Part of a small language model's weights.
Architecture: RMSNorm before each block, no biases in attention or MLP, untied embeddings, a smear gate, an embedding shortcut.
Training: a variant of Muon for these matrices, 358M tokens, 10929 steps.
Each number is 500 + 25 x the weight over its row's rms, rounded and kept within 0 to 999. Layers, rows and columns count from 0. Numbers have three digits each. The size before them is the row's rms in percent of the matrix's.

# layer 2 MLP down (transposed), 704x256, rms 0.0494, rows 489-560, columns 128-191
106:500526498531516480473497472458471465536523515500462462508504504533455454497527515499505512478526478476504486481518425482499503525468528484484494443508528479488513487530469545448529471495496477
104:494459465533513466511506499557503425489493485457491522522474471462477513508518502515453484552532518492462479532490485436548511537503456479481498527464476486507512536554503464504499565509481511
099:485450487545513499504480502470489524494484482494487553540490442472498492510484514485485488515484490457491470482517548495508526512465485539482489539479501524485576491504502516506543535554487549
105:506516447465508559483492493520457515504533464522520467460504507492476511502522501491518497504503493513516499500510505507516492552482563509493466491521460516511484488455558512495513509472489488
101:525565517472498440565507524448504496498502502517525564545516494495472489504561489498494531499513491507473477533524508514490480496484501528520528483431498483489469518501506517478497536500454504
096:511467500485527500517501547558507554487532518496509490484525513486528522531493501499488563499496485519520526470541478509530484497497490476510458508454538473553480527498480512527484514472528479
099:478468500510514457480534480503529523490495516514528484531492498461502489535492514503500557492496485514506494482454470486501503476513476489510496497454563514481512481515523479469498497470547474
100:484523505521460488518469503513496540524519486455540511443482451473485486485504512535485512481473479480492487528542547469493463496509507483539496534523514539486479448482515515501562474490468507
102:504493490534486499524556431498447479523570500454468486486476529488512509539539502512457503574489491479538489493519529499522491536499498533511468520500513511539476499530519482480469510523500497
099:540512533509487502517493512499495508484490479494492532540503468469524500504475527479501493506537512491485518523496515462505537490526489483522488497488534497434492504497536476511519473515488531
102:462484510514465537490513508489459507509498490528499423504523511564516484496485524536521470528531489471481483495497480541488509497479465522492508470486497479483468515502504451496521522494499534
103:522514523492467513484504550487559466494497466506524500505477501514473515432501503511475479474529538529454490508549521523498500522478577474518478512518474499484522526485509485510517539494547508
103:518545478539540487507502479484517516555493487499511507443490483521514462506552486516503546497503526537499510449443502512521512527529512532470454528519458502466552524494496465474474483513491505
093:504473502505464532498496507459520484476492513511537474480481487499508524466516475540464432556519489505517474513530487476476509477507474484485516513485534566517507465511536492454491484527523526
104:489493520535528529552537479481464499487452518510492536502551509501484511471470504501446498520528558486476495480492517534532484489501507504509546509477521485471459494521500472535501490494455528
103:479479487505512554506503518496528478506467503492510483487521465457542520510459429486545490516464513479520511466503462493468500492502511497519461492425483503478503541529511503453487460502540528
099:490484487511529475461474519515475499523492509511530508495538522560519545470514515509488469545475499513482513494448437514491514497485506523479493459478501522454492473510514516516536481504502498
099:493492474477495481510484466485486498496505494541476433499511482475513529480491525485535463455481508471477509523495492472476493486471516502501511475484531552517485484501495531517535492532503493
094:495527525475548480501522432498496495544526515501515526479488517514489428510538518498538475503475495504506448514490506497497561507497469465492501485537537495511510499501451481486523474505513504
102:527533516466515466486523484543535528457482515462525487503467499492454512509478492444515467458505500523528496472513479485501500475499511480487536502499484528470470489541508454488519465469497461
097:510541466492483488516444502461525494485479511516475526456489570496464519469523509501492512533469514470532552530519482466489494480506487508475518491489512534525497480504532537495472487480524527
102:496545513494537528492487445519488505506512507486515510499469544502511492485513504493479490509499543541489491525469494514486521505515521496447497456501532485493467516482512451473499499534469517
094:500511494466466516489468551506542524465467503513480499498524494541496505527521499470511521517493507524501464477492502550458452519470475456481509499470542463537495511605498520491486486528546508
106:449463529508494491495515502554475477483464485515486513523458529522498471434488489483439511532450473477470489504530504474547493511505480500528511483524485546505486549532462496505513487509488490
099:498471462478495495453511538505493511489492539516516491500492503495511499483531555448449503515496558476529492513496465518516452521508527439489480463532533514514511500483507451470556514546491427
097:497478531500548504476528531499524508472507509526512483504526536479490484524494472481515509500494524520503525516461512493509467545494479492490467498466423477475483489465518495498487468493497472
094:542505469459536497533496487527527531491526521487509560520463494497481520488528508510471526523492511486454485535476513482526459487521543483507476455490485472491509531516516535487501490535475474
101:477472507492492526452492513491474459532535508472516554470480505544558492458498492474485576495532482507498488534540479520512478508475541472530505477478532480510543473504468485508467476507507514
103:472484508468484482493506490528514513508497530495493475535506504483506506494548481494516498500482478517461458541485479505502536531507495467476459516508515497506489456517521484490490521494496519
103:500435486471473489525517456499506476482513505489478526476512540498521495506561464515512517491563533486487497464498508486521499492476471457542474529510492492503466460505497490528509512505510473
098:495509479464518460526514526524470505504488537453515536506491484473491482514493495528512516483577470491487484483454488502521481505530518462531497470524494491502497553488502454500514464512502486
102:482495515500493496505461520477495501531532488481562475492535519491515502511473495511523535475486475527457524489505473505513507525490483471462534485479524495473542487506486528499511515463534487
099:513489519519466530495468504578525505501534530553503462514546491511493475467529498483503497499477496504517465528520455516480483489484467480485527508508458502515527502482489509537485509509535480
104:526494484507497520487490473542500481500464495446491515469485500518470477507477485474532467499506500518524504481477537489492515502486541492528507519506479471537434525461524500528483481410528515
099:492482500487515525496511547465493508489522480514475479503478546491518487450512535478483499484549501514461524470553523490469526525500508509504510496491509465455494512499531513530491502444509494
106:457468471508534497511481516501486478452484475517525566472519479489484494484562448510496499492501530488527551524513540500455516484514517480462518500497522513416515508513501461518495535487507489
101:454526527486489490526507497509515539513492520504538492504493531523509532488519512521526545499515489519510477536557470486530533576494507458508505512505529505470545509446513500535503501478535485
101:551485498485516533490503520510539501479518470534491474495540469490477511520457522470494484515528485470482498477520477528466540551523526486482483465501481523471495489532492502471529537495463533
099:528496502519522487504508551477527477500482529495482494472504494492499519495499483548532517480524515470518524483473503523476522509475515539493484540466480536519507485497527543523459514515487531
100:500474538528515523514463489498475473544487528550519468486500516520495497549537485518502499520457526477486487515488453518502532498471507529522490484505475493526531531530508511503546481523483478
103:495514494506533536503486541494536491475485514512519493527493520522488504526496556463508518530535491527488501496538523488498499553464506540488458459483502491523449531499506501513500505546473508
098:485529442491484510468532484508527500505539495486527514511540519526531521480493503460522481537540502527530475451534511503480477462517522507495523505457548540419518517482495512491481524487534516
102:504466487463488516499455535470547490473484521544489472512520509520517500568520500467565485482494520478527548476519500477520477442506521476486464513477528476522450496477490511497530475524531514
102:484509497497516499485513552491523486556506482508535480495492551495531466504511491491512495502549532501470531491485479515481516453503519515487504488476482475475485462519556501544519546489476462
103:477491491493533529522472504489504519489490491495499458546442505495458475476501520486503555516488523517509519471492481466455488545498536493523480501478528515491522465511510510502534525475520441
103:488475542489505487497476484522536465504514493527507527507493517516493528464490499499509490438563539528471530549470504526489515532514537478509475518471534479497495558496499474488480471459496488
104:451494491490496522527512483474521504473452533489461505484466508462505518483530552471511480494476468453452519521478542486474526525492514517527500503507487497519536476477537514479480464539497500
102:555554533442517488505492550471510486499525522462549512482491480485475476518492473518524520538512483493514534534522527495452474526466529473553505508520504518487518531525521473466518519508479549
098:479491515467502536463503505452521460518487443503477504550497477560506480483470478540460501445508494504527513543467502528473477559529498470537519481534514502557474517506524494473491477469473480
100:490494475480515448490512497496515468479533509492489484500519457567487459500492474486497516498495526541502500501448495545516519499493553484483535477511511517475518498493522560500483520471486514
097:526491522463488530494471529472486449497459535525484493545459544529521455475504515532513516551508489480493462514529524495483485523505490485505487495470507478470489514524519516500492463501514481
098:511518485516481506479536462547501523486468523542514516443517512525498478471477537458522487514503474483470497472515516528514514520525501528518480497514521489494538443447454495485497509479480533
102:463490458492494523503481510484505447466564497478539488497529499450513465506482454503434476515527480538512516429498510517468497528499491506465467514505525498511469510484493492492502512513522490
102:466521476504510495503544501523507473460497488544517500518496479486514507493497460523492518520503481540482490511502479486499476501505502477481521480499485471524488475497468494524511453493493529
103:482528478512464535481443435465516514460462488524532510496518509482503461547470553460503493528476514563482513513538515493511513516518451466541521535512535504542482509532447475488488484513514489
102:568497510485443494549475532482467486520509484453515540522500535466505489499479475473530471527469510505517472499498510482477471475536452470519529511531535519482517498495498493499515486456519518
101:487503472527478514457497482521527501502483544529517529515511489516494480538503487528514502482519505548432484501518510498506482465477482499479501487523434492511532503469554456515518490485502502
098:511542538503525497488493510467541476526473488457476487493494532459506502540473515489530537493498489491499441482503495506476507520471426502526478478517491495500547438512486489555483532510444483
099:454505488505504486469444506540518484527455539499519498497479472504498542561499469490480465481494496499501565511511521479529536467520482447505503487444464513531531510501488498480529550489488469
099:525492491476488499498472484459513510493517497511463535480523465535588508504448525497510500497485482487508518488491526488508531540508505538476507504515499463471520513526456465496507495502568490
099:529510553477509445447479512486508504518487512494529522498549537549507523465520495485509527528514510498498496490543463506501495503502488489488472494535507517550521516511452508500441452494443471
104:469515524498488501496502496490475496557474468565493498487486520451500513555511526506504491501515482513517450487477507511526493488491512517494480467473533553500456482502482526520547508473503508
102:528467508474508533509522509512513502536508496517489492518498509500560469531532535495518498491530472464501528531497479507492563517498492550481474509498484469451506501468485501462499511490485523
100:507479494490457498473512535475514530521490476490540531487493500473504524483467515454529508484525524478531490504490479477518496525504533489512481465502575478483487484446497581483530478479492525
104:470494490458512489484508496509475508533469490497507517508528483479476513524482463545479481482493525489477504489553440481521491481529498468489507540465469480501507513520498520537448439494478511
095:504508449503576514511528477527548535499538495475551496527516504507522536501493497504498492524439507502471519509443537462496476507495509486497514507516503520550496534505517500527509465503520544
094:536528498542500492517475526474491493463496510482488526520491502494497492535508477482501486532505512501462469504502492538492462518505508480461452556530513491506494475495539526504512459482498469
099:495494484526470506479476478526473476484510443511472475540528527450537478494487496467515475455482472495507485527509486473503492474529520498450504466477526531512516449531498481465495491510511514
100:493530531491501474512545482515453473520477498511500503518506465482508512482516513468523491517520454505447486496516524501473521500497448519488497532497542512474536486504470512479494483501521551
101:461485495488503522515512481486471496512510492487476456523501488501503490458471527493515539486519487465504525484467516514496512475505502526471495526540504530509532481489512474500499490469486494
098:493499485526491494519529467463492453539535527506514455505527487528474496488501454494477546558490510498503549549514500534529527463486500495472512491511500487529506526471473459526486499515507515
094:492515529482475497512530486508517488452490489437510533505487481454458499503540500508463550508477479503526513517509472483573488465517495478508521467524522532480527479512525503492534477533505495
# layer 2 MLP gate, 704x256, rms 0.0497, rows 490-560, columns 128-191
103:526492501488495546485532487486494523516502485469496550511531512560495510553500481520531496496473485493522512495504474494495482477486524484537451522500504534491464533493499472469503489476487521
096:508467507487541565498507454497488529482499466522528537494464459526486496499526488500479561540503505555493495489533503500491528508512481450478483523505493534503510520504521461497435486535475512
103:540466480478484512485498510467533445504541547505462520483511468498468521529519504472529502491513499519539498490481501505484500511524473468487484509470486512521467521542503504502486475468494503
095:478487557502502514488479516508526496500476575500474512518502495518451483508519462503474423544498516518464532500545514517539499503500509535514452499555483515504538488472468444514473508553529457
098:492541482494531479499528551483460450509487447457543504471517494468513502525496514476501516524486506489463536533505514532515485510512457501511517505520467496491450486503501488552520510490490508
103:538501509523492570490490464504495487492515523532488496502548549534474481502551462479540479509485535492494482536519547463461497532534521503506565506469488463496475506479472501494496519514449526
097:472490495518486502513497466465537530456513540468480493526471500476483492474513524476499535535500495495473534524518475490482480458514498548488493526497545535515549528492515516493530528551518537
098:504499486530466466453470474559516445508461489455512488479448538479507501527517522503473496509535518461476519503485455547500470499511505532512526471525483494521470526500506503484517489483525484
103:520480454465534511486457484523517468495495498504538505527447483521500499519511525507467480494482476435520527548510510496502511525485502475523522511485480474466543432515473535527528455489477525
109:471495500478515511499506516476493480547498498521527515492525476457498523471491475495459498529488460485548501481488546496492526466506469536504507502545471495487496473517456498514540451492494505
108:480502451487477495476521480488530517455542505529495480530531503495498473500520498478502503517519509528489501518464533544498477509537509519470484524483498497541491471506475532498481497508524504
101:479497557522518504533516491493515510496498483474492510509539474465479491486521485537505474513528516508524523482455528508505478461511492529527466499552536522464491487485525489496478465552479452
096:489493501529496535466500512493505525517487538513534524501525483484462475489496501519496528506505503528459500498487522503490463540497520496526537545479474510506494506463509516509522504529516516
100:467518509484490499506498533518516504526531440532475535527517520498500525515534531491514517506504487503500547532508495521476491493470488474533500497509454504483489489496469551493485480502512488
105:529504471521515548527510549507508498508521511473481482423507513491444498504540531492476521502511471503469467479484500462540477451516478476507524529495505467537482501516476482462493513477532494
096:419526512484471489519482514496495438496503572511545526452513517479516460559535505471508474521497487500507472461491516483480488496513496500506525515546515516519545448527557504503502499481431464
106:532524539539510526499450530516463499491494538484531473461523479522495489552515499540526544472486539502503536523527471514472482488507472504520509528518493487508490498524491508535472495512472506
095:529530490509523493516499450470483539480529485464480520516533527458497516445535462498519500481499512512512500511482511465476481463457495480495475451488515537470517470489501498505524528551546520
101:505503450559499505481495470521490462491525513527497481478474528507526513525485521494469483437538528532516487494511506506512463468538522503485542506466505491499473469503490481471507476500470505
109:517494494462491477541487511524445506502489526472501538459539487532492521564492500512526487495481583473534477469479535514484498537456503480488553443510506517454491529497530503499478502515508540
107:511499471512527523515466492469515502473552477489496476536527514505482507490510458497546522517497480524516503505464443541470485453485486543507494513547459474540510555506483523447548493483518541
096:485476534560483496487495483480519521513473504494526524457534509530499481529502488494516444462471540489472523488526471467492478478544533509506568518459488530532488483480494488468476528533484553
101:504525553476496520515527535509479494532476504534444492499443481463502507500506475510510493492501510547485501495502485524494475502529500512489510544532501465502504495552534469519551517486538507
096:497510484453504509497530497533529531544517461438462543515444483524504484475530498508498496474492464516518491541496508467517519513507528525508505523497519511528537468515522491465459520485496485
096:502508510504511490536502488491479463511517519507491512474513522508503489479503511465488488462460503505522516468478549458474521456491486525529492552478478498523501449522547507495486474546479548
099:489478473489493483494519453458503542463497528490541458495452550498522485505512479505532482461514499568529511457443532536471511469513476529500446500521490440486483517483509519470505495472495541
103:471442511500488500487492500476480506517493492544556529503514473497519509507547565495497550502510492493528476523492533522531531531519469496463534486484475546449548490488525494500491527486507517
105:475504514472492500533487523467460505493545461486525516538501447508519483486518530526510465489522514524523488457501539457509542537522525540494514503495518495429515496467508525462486504543484514
100:482507506526474442492507529514518555495517469521455474521478499482540514494478538506484515548489445505507449548506498529503516471516523464490472503471465506527505489494476483490511495502488525
105:532466521479485485508513528473519512500545492475505548512515541434504508544491485521481508493484490507482505555493533493513497449522472515508503441525449532503486472500496542488502503511545515
102:532499474480514517486489540492473536543519477457528469497555483510484480516533505513509517473471467551505494512498534512515478488422498490475516504470544464494517541493512512435493523459538471
105:486497500501483485475486507436493476507511503495465468487542513519465520498455486525544539535494475545503482476511476480542514486477510522469543479474508442491481507478481523527433485472512481
099:522475510516469444506494542498517513496515494491509502470495463489484467509540498485512513483520469551508502497514506483519466501510497552471527462464537441508506529460536527468459514484473490
099:506517553507493517496531441502493560496466529541515513535521503520512464481489500475522489555530513516486485539489499447474487496479526489484455493496483455463516477512533490522495521486540519
101:551474501538455490521481525496517503516455485456503516540491493540493481480488529501526532542471508540489469491525500526525535550481513473496510472478459522510492498505495445495487470518490493
098:526525460546514525502509477455480533520522496505480490484487507525526488494483536492531510533516516490500489492490491473509529484497480463445496506477522507467554507517510523505494514514510511
104:439490480511488505472492482532524523491489500501514411523547502521474499534517525502526518501520477472495531502507476507499543492570492501492469519500455493500514513500484503495533513466494496
099:543513505494540509470526545483463476491477489475509491515502481522493507526501471502512496488495500488521471458484508476467484461484500479498502518475512492502538493522525524462524477525511530
103:461464485514492492475500420555485527494463527476526464469500527502528537501490501480482508511487521451484478521532535473451469508502484519469533488496501546462521502461470503518494447474546547
107:495493492488495491540458577469504473448529506484520502500512491482435481518521481498466531524493522499506477486452539527495480513497535518516466486496521510481483481526521464521481489480476531
094:537465479483516462469500501540552517538472504485502477491420504480501510493520509461534493520544511538489494494468507541493491499496510548483510471486499481486525517476473455507500502460503502
106:497504489535481498545519539493478478483522544475465488502474524492541482484483519516484480492504454497523506505492499533480502510498502445424529471538486539508506495521466511493523499485453519
104:465536490489490496471465515524538481481509493457530489500518543490489518485508507509518536463490498521484489480513531489508464525528588475498471526517488493532535485481478547523483491502545481
097:482504478482537459509510472537500489532531491492527480485513532494504489492539459542511494511480502466512520533449519508469508467465492490485443493502486535462508511523523465527452520470499500
101:508498488491515468500518486498490464475491476478440481492518523511556497505496514507492512533527489507541460532487512476529488473514532506517515485477491463548476446498457483562501495500437479
107:453489487493512539515476489537505537496561459533505481527478506479459465501484513520495554495476492529501522533458520485540457472482519484503537504446508510518486516532510528490578506513457491
105:532504523466445549551494521491515488467512491511486533519520494478485462500474472512492501465510499487517476515502473502512499492476513494486492456485523477480506480454484486503487523498503526
102:512528559538499519485518473497534472491559517525518489486484488470515441537469503485527483495545524496502560509523525489474496500474500492495506518501473510499544490518483502540518481507501533
102:492513509500459490523501563506501517453504541502502469477506497554492474497544471514489511506510490487548504518498536504487532489501524478489506430507513505555483528468494491473500505488469517
091:487462519492506505536529525496479518470522505504470507509536482493500488484516481513495498499510539502502495453458529486468456502519512512497538521513512514539580541503534487530514505489491502
096:498528489477499475506507472477501510462470502538488475469513525516465490516475509509521555533502519463482485489519524499486438520483480499475536510463496502514510524462540545441497489549510516
099:542506496543515519511491491525466520522512502464496528449476553529518522509485488508508524511503508502494467486510459514487476456496467485562509528478493539515487508476493522514468523453464454
099:509487500484534525509508540470513478508515479499539469505539509525520504491528501488489470547503441549497489539482521481504522493539580474480522471490500477535498509480485467553519470516497480
101:540541471485486538464512505512496544524522480471493503525498543507533519554454528516537536484449437500452492474492463480538516463466548453458483487518504513496533499476484497498512498485506504
103:493550487516513528493503554503505469494526524519547489499502479496503532474494497442498470551494538539503520509482511490498532523540541464519516509476525507467511511478519510498526515500534460
101:520542570434492478525505449479486484531532533523513475456535491530518557507520500493481525491483541516449500485520499472455480467517446551502504513471471477494524508493490501480480530508487501
099:479483487469479469494495522431531478543493543486504475451524475471512539503483476559508483478572511506509502454528477491518507498512491465517491485505496518521524491515521543465482459498482524
097:525483533486544485463480481510540501491520476495515487473477523510497481501458518471494503500488486526505503485485478482506497530516512494489500471536513511472516478502509448495502493518483530
104:485486495471478479519485502490520473500472507486540499522473459467509485493454502459508432515505543540473497486448482490437514508493488481506510513469533558516502510502489533511468460511521496
101:455494450519510506532425515462516513473499501461511511496498501495502499520525551494535483496532467483534484505442491516522523495481506518495501498525485500494466551521499492454542524536515522
109:514466499499485469529459526498503515467525524502495509503508444503481506526507540461519496479515508489522484527507525502528438514488527485473479490511459512540474480486510457492454510513503563
102:483501517504466515468482479472484529509493511487566524492480503521520513509530523473541441503509496470497510540516493494511498449502514455492478508484481527471513520502528473499509530493518511
103:487522518474474498536431500513475512548491475494494482491509490540498489480485477495519498503534527462487455490489510480478491485475520501488476507506498489445519499499472545477542414497475517
112:494477565496494517539561523545496501526537535461463480515553550477474464509503498531498551499524488501533513465503525485511497506484482479478508522489502507510483483515473509502527462487514474
098:489470497537479419486474481481502543532546483520534526459525497525470535541491469516481484511527497500489507480515536500547506553493538523503487507519500498486490538478491504502504518508496486
095:493479498496498551506457465516510483527493488507484529492498523501476518495474487506521497556509488490455495522499510554443502450493483513433526492501514508567548505494459505477487536498455472
095:521492469549489523502513480491510482506445524521522486545483516503489521490514498523490462509534464508499460486469510538484489502472494483481478545480496529520513508498484529504489509474525499
098:498496486489473527526476520529486483478572494510521526511468526508488480499509537490498460472482554475494487466550466525470535456475447482519575537469520481495506505494469552539508480493482487
101:519506532488504483497521496475522488464500507518475482504522541468485493485461551516559505522558487486496521473440523482505534493485457505471532530485510458500523486469479462477520545487491499
096:552501499519485470515466465544499513552530558454517515507486486532511484542548494530496527510500500473508508534477467436521479528494489511502539511542466514498541515493545510453436503439463495
097:555471478526541515487504551538476510458471498497498449528481496487486471517492503512485516528494469489546505513513489490460453476504522473459486469507490485499493498536495531472511499498489499
# layer 2 MLP up, 704x256, rms 0.049, rows 490-560, columns 128-191
104:483499510515540461522551523490506492473466480540514504545521523453491537519548520537479516525478444478479503506524516474474466507537514475498530461481513520534487492528515513496483508542429481
098:515543489536483500509528512508502538523518498497496491507512476517542515489512512512499528497510510510488519482452524499508490461533532499502496526483507479535533461493486516469527529471485474
101:492538470491507494500521482465560564518473505516509469523521509536482505485523525493508523508482448538525507484488486459487492497501518493504501498471557519474540497497500508507548506505541541
101:505467445511499510540504480489500487501509475529512496551504483477475498510477519502487514469498509504492436503455490502452517483526519511502506522484511480499549514530504551541491449498478495
097:489485521469490468503511504443465476507486514484554525528476469540456496510518474501496522487477516502528529534513494487492533501485519529492461493515528516506521517508517527530501531481492457
101:496468519488509532511486509516479509532495524485443515498476499458517498540471471486480492492522519507486498524511522518492516463545528547503520452495543492520495532509476499483482510488485490
099:486522485505539505479470493496490470545478527472472526462499472459498489480460488492487494529493558519542509522511492475495505509495524517500514494510562524464532512511513507531499520532555512
102:463536529493494474507470493516480498485470520501539480450523476502508481475475486537474515511500467508513521494506484501483494495467500520493474495496460465477484488510509518515525519473478485
097:495488455501552506528476506511511475505556506509496433483498455496491460513549530550528542495506504513519549542478465472550501503497512502513519527459563534496528534492544525499491481439495478
109:475485493517513503512495456441517510460510487448463512457508499507492461445491517485504514525541485481486503513566472542501521500463492512490494544466426498488480501529464497484500456479485490
100:502470544506499545535520471500550489488494496508513547523478518545527464497498485486471520543495466518547493526494503509498525515506498525474534476512493482497531523536524500526496457511468511
102:515473497505535491470509498542477525466511505522483515459489514540566463555529520478551530503518562527543510465498516500501454514502492502500461480514517499486469463528497522505554521467505524
094:490513469505509522481495495511505561482524491516476509458518479543493522502533482450496531473482485498487485515504483518475509476459518521497538496496510516467471509547518526534494513515509486
105:482527522530534457474513478542435524468470510474472488484481482453482522484511489525496499505503487516515489526533534522540533519514523498509490496500545531512500525498513506521556484506498497
101:483509528493520500494469478482455499494522515473487490490478502513505485498485524488506515484470504532510485503492441450519477531522522496501501491546514472524483473523493525557455489503510510
102:476523518521522484514472502492443547472546565451520528495500493480544516541483492512485477467505497505523525491476494514479539485536521559456499503494513504519510475540513562487514468506483491
103:499478487503520487492493479515503469483490474534482503455462497501506519462491523534559515469504527473468540551467483508483496499466519543518517518490503495487528480458504500505489501530476538
098:505513499481472507497460531536532506506502500529539504499470511487442475555518515552501492524534524479514519516514539528523484466503534481502536487488501475514515545477490549480495552478534474
102:521484542493470512493471462477466462464508492512487506495513488516494466523510477493552544501492464500459505537504468500506496532519521513477482468472518488559540502475504505469490521496464527
104:487508445505528466486497497502468487498504543535467512505535525505496520482512476493486480495475494483513483471509536482461470537507518501519511501518525508474500509483550468467476481491473511
104:491524533511495511532515489515484536501481520503459488521522498536508509459476507536525503515502478503520525509535507476500502526523481513438506500482504464525500498520516510495549475488484471
094:493494504494498503531477519485501449461476473494470494492516514429516513523510532499491525536531501464460512509511508474494508512526497505521508496529493456525517517541502483533495500488488493
106:486519519510499531517532473486493492505475499509487487511494476507554524495512491510516506508519506526503486512513521439511518527531454517494474514496457498510512474475485528504507490532546448
098:529507484483528486520521527524538453515471494456516496515486539473504518552468539522523499538498536448472547518507524457509495504516515489498495532509503465504538511538497453497477494485525482
097:508524506528508525489541505517521467459471482490496484532526458466471516560549528477517511474469517500486508487508482492478474479477512579493475492514495525512510512455485533498466528545493460
098:482501505484535560514484489478584449495517552506464493548509484490518559503501549496518495500465514481495528516482503490477508493509501520529454492517493467503501508507482501526488531475469474
099:500492499496508490504462443459510527470486477498548513489535510513492499499469479497465505472496547519473467512489500506545519524472501546465489509501497530545549504469460543465520506541494476
101:463467512515532510503517470496487535499439506522485512499489488513502483517515493502497521478512528513490492469539456488459519539507456517514515513549529461508474535474484522518467521477492518
102:451493538479502459477534534495504493478463544476476487505512517517523508493486551500470522529527521486448493529545476452511481506503533475481459525463485505499467477452503539505485502555542525
100:543512491472555460497498522550495529448502513507475533474468490522518500488514505481488545509531505487477525518462511485476484518471500536508521469521533500492555527503518519538496525469495501
102:511495480523544516470531487518447510528510508507515492523502551500470495487453491472440477522499484488493525479477514480520478469470497485497521456508509510520496505482476527504534503511500497
097:460528522488511495484504517466487442514508480529496488512518484513505519483465524484500491467518524520468500519536535453484487513529519511510521514503523470500487505513517552459480536492440483
102:488487502508467468549519546488502481519519486497489507477471486485505458503482505516481504521476459492482481464463514490526501518503503511503528476522486477493474520524536495468463511478490535
101:519502547489498504536484531489464511467483513485510532479511494480494470543505539471458486506524500497476471539467507517471491484450467483543512524532481521514483522493490493515457516488441488
104:469513510462525477492472540464514535512508487506492513516503474486533503512480501456502473499508529506481494496504513503511458498548477501491485496512518551517535470497515538472510501471554497
101:522529482522497462492505481527504516455513517475483527509453519490498473445517556486475506475489465491544511527487488517532496549490512470477504465544496490503480508529481504533466531512479500
104:499474511482573508499498502511506450533532505486481557547522486525411516491452459512468511449508463515493493526481505480522498522462493479512541538502485476518512459489502483531483491490454558
101:546485542501483501540514512520516503505495450468500543545490472483516484508505487491510466466538496515488516461452490504496497520483466574501497520464496484542525506451491508508485471545526493
102:516481451498508491538455490523508509485491493499487479505476527497544500454553528460496478517522489486514500525505480486465469525524486477496474513511452478491490497507522506537497511491513508
104:500473506489490545458498511495520587478494481469518478485512479503501520505499543496492555479544521491540492449476521549455502501500507510495448508477519510525521518474486543518504480487481536
097:490504484531486406486491483492493536514531530475522507495488518498513410476532508452494545455507480517488492516447508480487528498460472583440534504504514460501501515482528487517496505527492547
102:533446492469504515515485517526489502442538449500462485498501524507519500540501544501540496457525509529558516485478502494480502480484500496484454455483449448512500528501507490481496476486472486
099:468490489485478504477497500483497497487471495457502498502475539520496466474514486497489480545491527479509503490525452487502525457507479493508558500514503476505454490471504470448512429448441506
101:436558466515494529491475538491499507498490515542512499505504535513520496491469514492486516530496499484546486507523524485467527519485506504496481475532489534520489499460496508502502488520552507
103:515571515498498557478465454453489496505508451472495502543537509474528466482515489491514485458495509487511505527519549521465530443531478483487505524506507506516500514474467495483473467468533533
104:495501535507485504507486536501505499448467487500483512488476511463491488490432561466477519522532516516503521483518525528492502497537452501509492437528511503501484498464525528511544513464447501
106:507496498547485483501525511485558489529484521502512546510541494515508507545522534489469466518531470492432479497533468517497482446519493527503514511486451544506473496522515469512513529499477458
098:466474486489481493485440461486507546498508495485476461490508491531538477489517461498469508491509545504527477503502511475558510550464470520505549473509497512495510515521502518490523519513502519
105:500462531507477534502525551506483490506458497489515513520518469493478447528478527508511483530489514521501492483503503541484508492483535471486473515476462513460502514528505520510500474486468498
102:515531496458480540467526510510460542478422493536506541517490479545505498491557518527504527522471478501533500522482501481498522489474494508503492477499485499527503543467482478478505471495552516
098:518512520446498543525500517460448533530508503480488497473507498531507497516498502490498510480485500484488463492499479508466510481502481511512494474494527511452530527470487467489453543479521525
101:522488497508503518508479542483481497464505471497483472493524489528493466513514464463553484505459537499539480478509533511481504446516504501533535476522523541509488460482491506505501496505498487
103:498482517526489488482485493520529471475510494464490523508503468493490503473444492545500520509508518481509473503521460458470483495528531460466505475510448469526490480477528464479444533475534469
102:505520537502494484476495559474534489486496534481508523510524525510497503534459525474507527459493526501517472502519512498501474501525512490486501487517496442493443498513491508449531523500451548
100:469483490455493539528512526516456504492549508478511505515500473485549481515491483496512486520455477512510556467497490500509535491490483483527522485496485493513522463483512522498521529481488464
102:469500485482483512536494456507499467488520494484481471480464458528500527460509513485424500482532435512511488517467513518516464527501507465529492509534500475470491457498529525486497477472521499
099:489492505479557515514470452502491545504535479475518477477535524482469517497512499465497516576505482492541479485523472494460471488472488464481486493526533478505499519489515518473493547498497503
101:504471534566509524484517501497502513508510505524472528510504529428505514492499475467479470515489498474519511478485523484495465496519514473492523454519516549471498472515515507483503513444474506
103:492505525517506500508542519476469520485525468504527515500477489541507505502492484516439559482504521485479499503484533504496465509512519499461523496509524483516500561540507506478471520513497490
099:520466505496503495465500516460473469517484460518492459461503523471502518485500497480553505512489502482510524494508500508471524475511516555520555492514470484502494489521518484487502478511494481
102:510520482518481459544491519509503517464490547509513513534509508509505508494528495530469464517500537467495519471508506524490477521484501471504536531518469490487457492510521485526491486443452499
103:474469507539503500459532514551482470500507510498510491501485542470527550516488500423450463465544520557479526464513484499518471488492483514511528507511523508497483520549505483547484525492517518
102:511469511519510507479522520499494517482521535515518449512536504516497496522495451495534518480512484495480469484501545503541517483519480559493517500495504526539479523494473494530547524486510511
102:507492492514540549488481460503484520488509483518489471479488508476487502443534472521476514520496516499522507508495502543478494489538510520486480513496453503507514519516534524524495477462468479
098:485465460522474486475523486521459462441494504492460490475485506488510563514476483488460483538475498503513485536511517513499533456473489509504501489463517492487491518498466473483499520496462477
093:525493547465502501534495488502513496440504490494505518508490477472465475517499523464489553505500485470486456536530502527485520503511480499481472512479497486508460482512551523547485511478453494
099:462504492507490520507492513498481428556488500463504520520506524495488507501463488547501464515530434491499483532519483520465489522456469491498480532499488527486462542483531553476546500472511517
100:506528528518472513462511502457534483519514472519522500500473451506532524512500538505443460495548511491491499517495496549535519531514488492544510516499527522519475514459482538499518525522478521
099:465524541513501426526504454498473533495547512507506486515499521530505505466528525468487501488524489507531493505503482485486512532495474497508562467483496503498492483507468514483457488469469480
100:534512462481521454493486508477508497526472496491504458501549505517450513474460475500508513524513501549513534521498455482481506513479529492529522483524494485519519502490489490477507502504512517
095:521480512540470474473479517520495464523482505440538484452522525474518490483483482488543474513484435534460508496517475508496504449529504444515507496553509476501526492481521504506499495520462429